config = dict(
    num_hidden_layers=15,
    hidden_size=64,
    num_attention_heads=1,
    num_key_value_heads=1,
    head_dim=64,
    intermediate_size=256,
    vocab_size=5899,
    hidden_act='tanh_gelu',
    norm='layernorm',
    norm_place='pre',
    norm_eps=1e-05,
    positions='learned+rope',
    rope_theta=500000.0,
    rope_fraction=1.0,
    qk_norm=False,
    attn_scale=0.125,
    bias='none',
    tie_word_embeddings=True,
    parallel_block=False,
    init='trunc',
    init_std_qkv=0.0164,
    init_std_o=0.00299,
    init_std_up=0.0164,
    init_std_down=0.00299,
    optimizer='muon',
    learning_rate=0.00334,
    lr_mult_o=3.0,
    lr_mult_down=1.5,
    beta1=0.9,
    lr_head=0.00629,
    max_grad_norm=1.0,
    warmup_steps=200,
    schedule='wsd',
    decay_fraction=0.928,
    decay_shape='square',
    final_lr_fraction=0.1,
    batch_tokens=[8192, 16384],
    max_seq_len=768,
    doc_mask=True,
    train_tokens=117200000,
    max_steps=10144,
    dataset='wikipedia_en',
)
Each number is 128 + 24 x the weight over its row's rms, rounded and kept within 0 to 255. Layers, rows and columns count from 0. Numbers have three digits each. The size before them is the row's rms in percent of the matrix's.

# layer 4 attention key, 64x64, rms 0.151, rows 21-63, columns 0-63
117:095124130161147120146168142114114096108092113137158133158126130081133159105134120089071143121112171124121105164143139116086117156150162154129070136134144133117127111127120144124168104121139166
126:099128129152123129133129122131135133118135149141159127130156056175135146148098101114125134125150099123124121102105108158147143159157098078131138163173150146141136081103156104153107128111081099
099:161132113172145161108114128119168155123125091107130158097114110172134096148141125105137135140125110165136151098131106141146097105163125070114150091087086159131109152133158091139134110141128126
109:103086125148123110119101109169094169093153130129112123133109142143152139139177129150143134114147123113121128136070110152115173156130153058160132133104145131160135109105139149118134089153109111
106:139147159121115122127153103090111102082126176115107106193113134160115182110107114153100107143092188138133134149124123123114095135141116118101101125152159107138118133151126118116131157110138162
139:109159154145173131121114132144111166132106105115106103171134122125174152117155100124114111156120108144145137073139114155176142139108143108140112119108066104105097132133098166132159119151094131
127:138105143162115142120140113178141121133108152100144151146071120111082146145083163099074138089139142127130130106179124112144133128115146160121087128148166124122120132143136152108096143096123155
105:155135110103132112137131174104138121142096174164103115172119165150107134109111131117183120147087072146084135107121130148115130115156133093145097128169156126088126135143136134089131127116125137
093:119127118126109114156139155113148141173118123108174130138121058122144096142129113178120081116132116132155148128159129096095131098132131133144141136112181113060112163103107140118134146146118128
110:128121108136101129144112117116120154140124096178120153128091165156165121161093145202125112090131118148104109076105129143143127172122105144134119095151111135108114154092133128141151132089137121
107:145081092094141142072089121172131148143127148143147132142149103131166143159131122134128154112100139112125119178171105133120160150111147120116101141145093139107131117139137095113158139121065118
106:125138115174106138091124061146129081153147112141065125141157122107105184144172166140133086134100125122166111143115150122129152124149136124094115125142118141104106160123105137128120129128129145
091:114104184111107143116061140086152119110079120097141146125152125170105141137147163135071145136135121121100115112149117156129114122150148133164118160108143146125161131105159117166131106133121117
095:087152118090139090150135127159119160150087113158161088138111104163115159133076124126130108154132144131152121153121119172111111148112142138140076151172136123124136151120081149116103116105152126
093:151074137110103162130115110135105152160173125150169145118134131120167103110141112144125105131112078141112191114131113158116125143118072117136111143153151149147104117135117092119158129081122125
098:161154106110173107141097057152145093147134098138139123087145111146112139149131173149129134109120121103137101114131121147151115137175138143104166167112109128130135142138134134153087100117101087
095:139119155121095115136141128091106168139129149126105146081121120167157156140101164087159165131149152127162119101155067101134128119148125141100098127108151137114088141126125137122169137099149093
095:106110087149114123172151132111125104089153153125116102140138150148122120088139107099119124148146085158146138125117172101136115103163151140148075154117138106121136177113150101159170136110099112
096:161172168134135154129102123083100100133123100157149108150139118105135097152139120082129131173108142143076158092119080115149140174108137160109138129120161148139116146130123114117159103124111114
102:074177115131086133142131119158133130129156120117082158131168128173166112110146191100115110134092152126099095122156144098117090119146113122131124152143160105105142116114157138123139116133119107
093:068138142103154147100137163148080150090174118106159136124121154135117110148139169151134140130142127140140102109109152144123144132106143129092086121131138143117102146099172164109120107073135110
090:134130125125158140121126147122132098137167137146090085086151134111163086096138121190135131116142124125138128122111150096134198126132153170115137118106128099140166094089142148126111108097128102
099:106088141145176164145115106115148112113094100160116109135152167091170135105106098136135135145108095139075117119159104125139152125137088145127157139117170165123111163145109121110121154151112106
108:107142173080112126165107166117141154115148141144163117139101131088111136112126147121133122131095141135171103114130094117120146136101109116110103175073171142098124135127166149149106149162097132
090:138126104111133126157107082117145115179144149099117217123166142153107117125141123105108128105143139127126135142122107166106122124142136116126119115137134065148141152125068135139092157145119126
094:169061113111111143126124090092083124132140135149104112125089176144159123120108113157159118096175130118162113155116137148145099125153140128123123158120138173131084111136122160137101124124124146
095:117121093169089132118094135105134155142125161124113119085170152054163130146128135138104108099079155146149083112118146144141128147172166111139113142157105126138112110133119135149129136118144143
085:158071165148089125142120124104149136144159129119103149118110129122111129148101155173145110136123110147118175156113108160093154123125160112122097098091110128130159101111089167134173120101123142
088:094118139118145157135144122134123104137134138138120147052117133158144193146121168126134113133100146130117131153102075139137140139141144099130124106068107141125150131120095146092135085156147155
088:125137109086100127151095150140138143128130123099135100188138137131140199096142103146130121098183123120141137104125136079127100159145119130134095107139114169135117094129161088150117146131129149
112:150133152141142094194154170118136151119104111131124141102111103110133144136099112122114146151148117138095091150109174118112128170108095108146099121155108122113113163138097191132139117112086125
091:139112116095102110158133133154083111158113115105112148116143133123132138096099147154076122136120136162139130138183090126119120158150141163134135173091146104130149141075152133096110116130101173
093:111141109133146129138163090143152123112088134096116138114109157111107123113090167128088142168107125159116187177161128147150170160109126104105133132147148133105126143124111152081128133118088109
109:109137114142178166126110157115116108124104123115119172099149115154149114096152138144106154171110125161105148146158136095161096129102115147133125099116157130086127134126147078166101120088103157
092:130106108122138112120123142131125120121107135147140138091086086174128130127127130088102134128142142117166138167163151146149140144127105136131096148133070146071180140083166103114161149119106144
088:078131127160103090093165140129128184129149135143116173148120160156142102121139140138174129110127136141136138117155137120091129089115066115134147131111178097099097090118125144133135113130123122
090:110135153087164120118103100099178128118127132148117140104123133140098111110153132121113120083124124124173142152162136121170157133096110093097146155169136164130136100153064131160131127122141101
105:127096086128160106164132111141123138092137094126131173144118128106099129148090109097143140120132126150131133112137131135122114093128201134107171116139116144156125121118075129094188161120149133
058:149171124144114122147108146121143134197093155091162138063124121122101149132128141154145130147119121115161134081106118127122142154148128127125128091141118080150105098133157134149086123088138127
098:108116133154205102119108166125128101152166125115145138142138173143124143136142126125152118121127096127155105124150144123081096157110108121082094155128121110118182124106169119120092117099121119
099:154133126133109131121164120121139120124128164106114137153137131128166115138121173140070119137079086093182105148091121087121091144085147137143162143149132125159162129134104095100125141144140112
105:148096130130119108145174112128157148153127084134133151095106099121125167157121101110140134141082144146154147117119160141136133126093154163132108154099156105145124098110173077153127101138117080
109:117111145135081171149094117113134125155134110136111150140083138167120123129128128080168105159127142069134082116106151105092139103128169154128125121142167151144124099105143157126163148132113135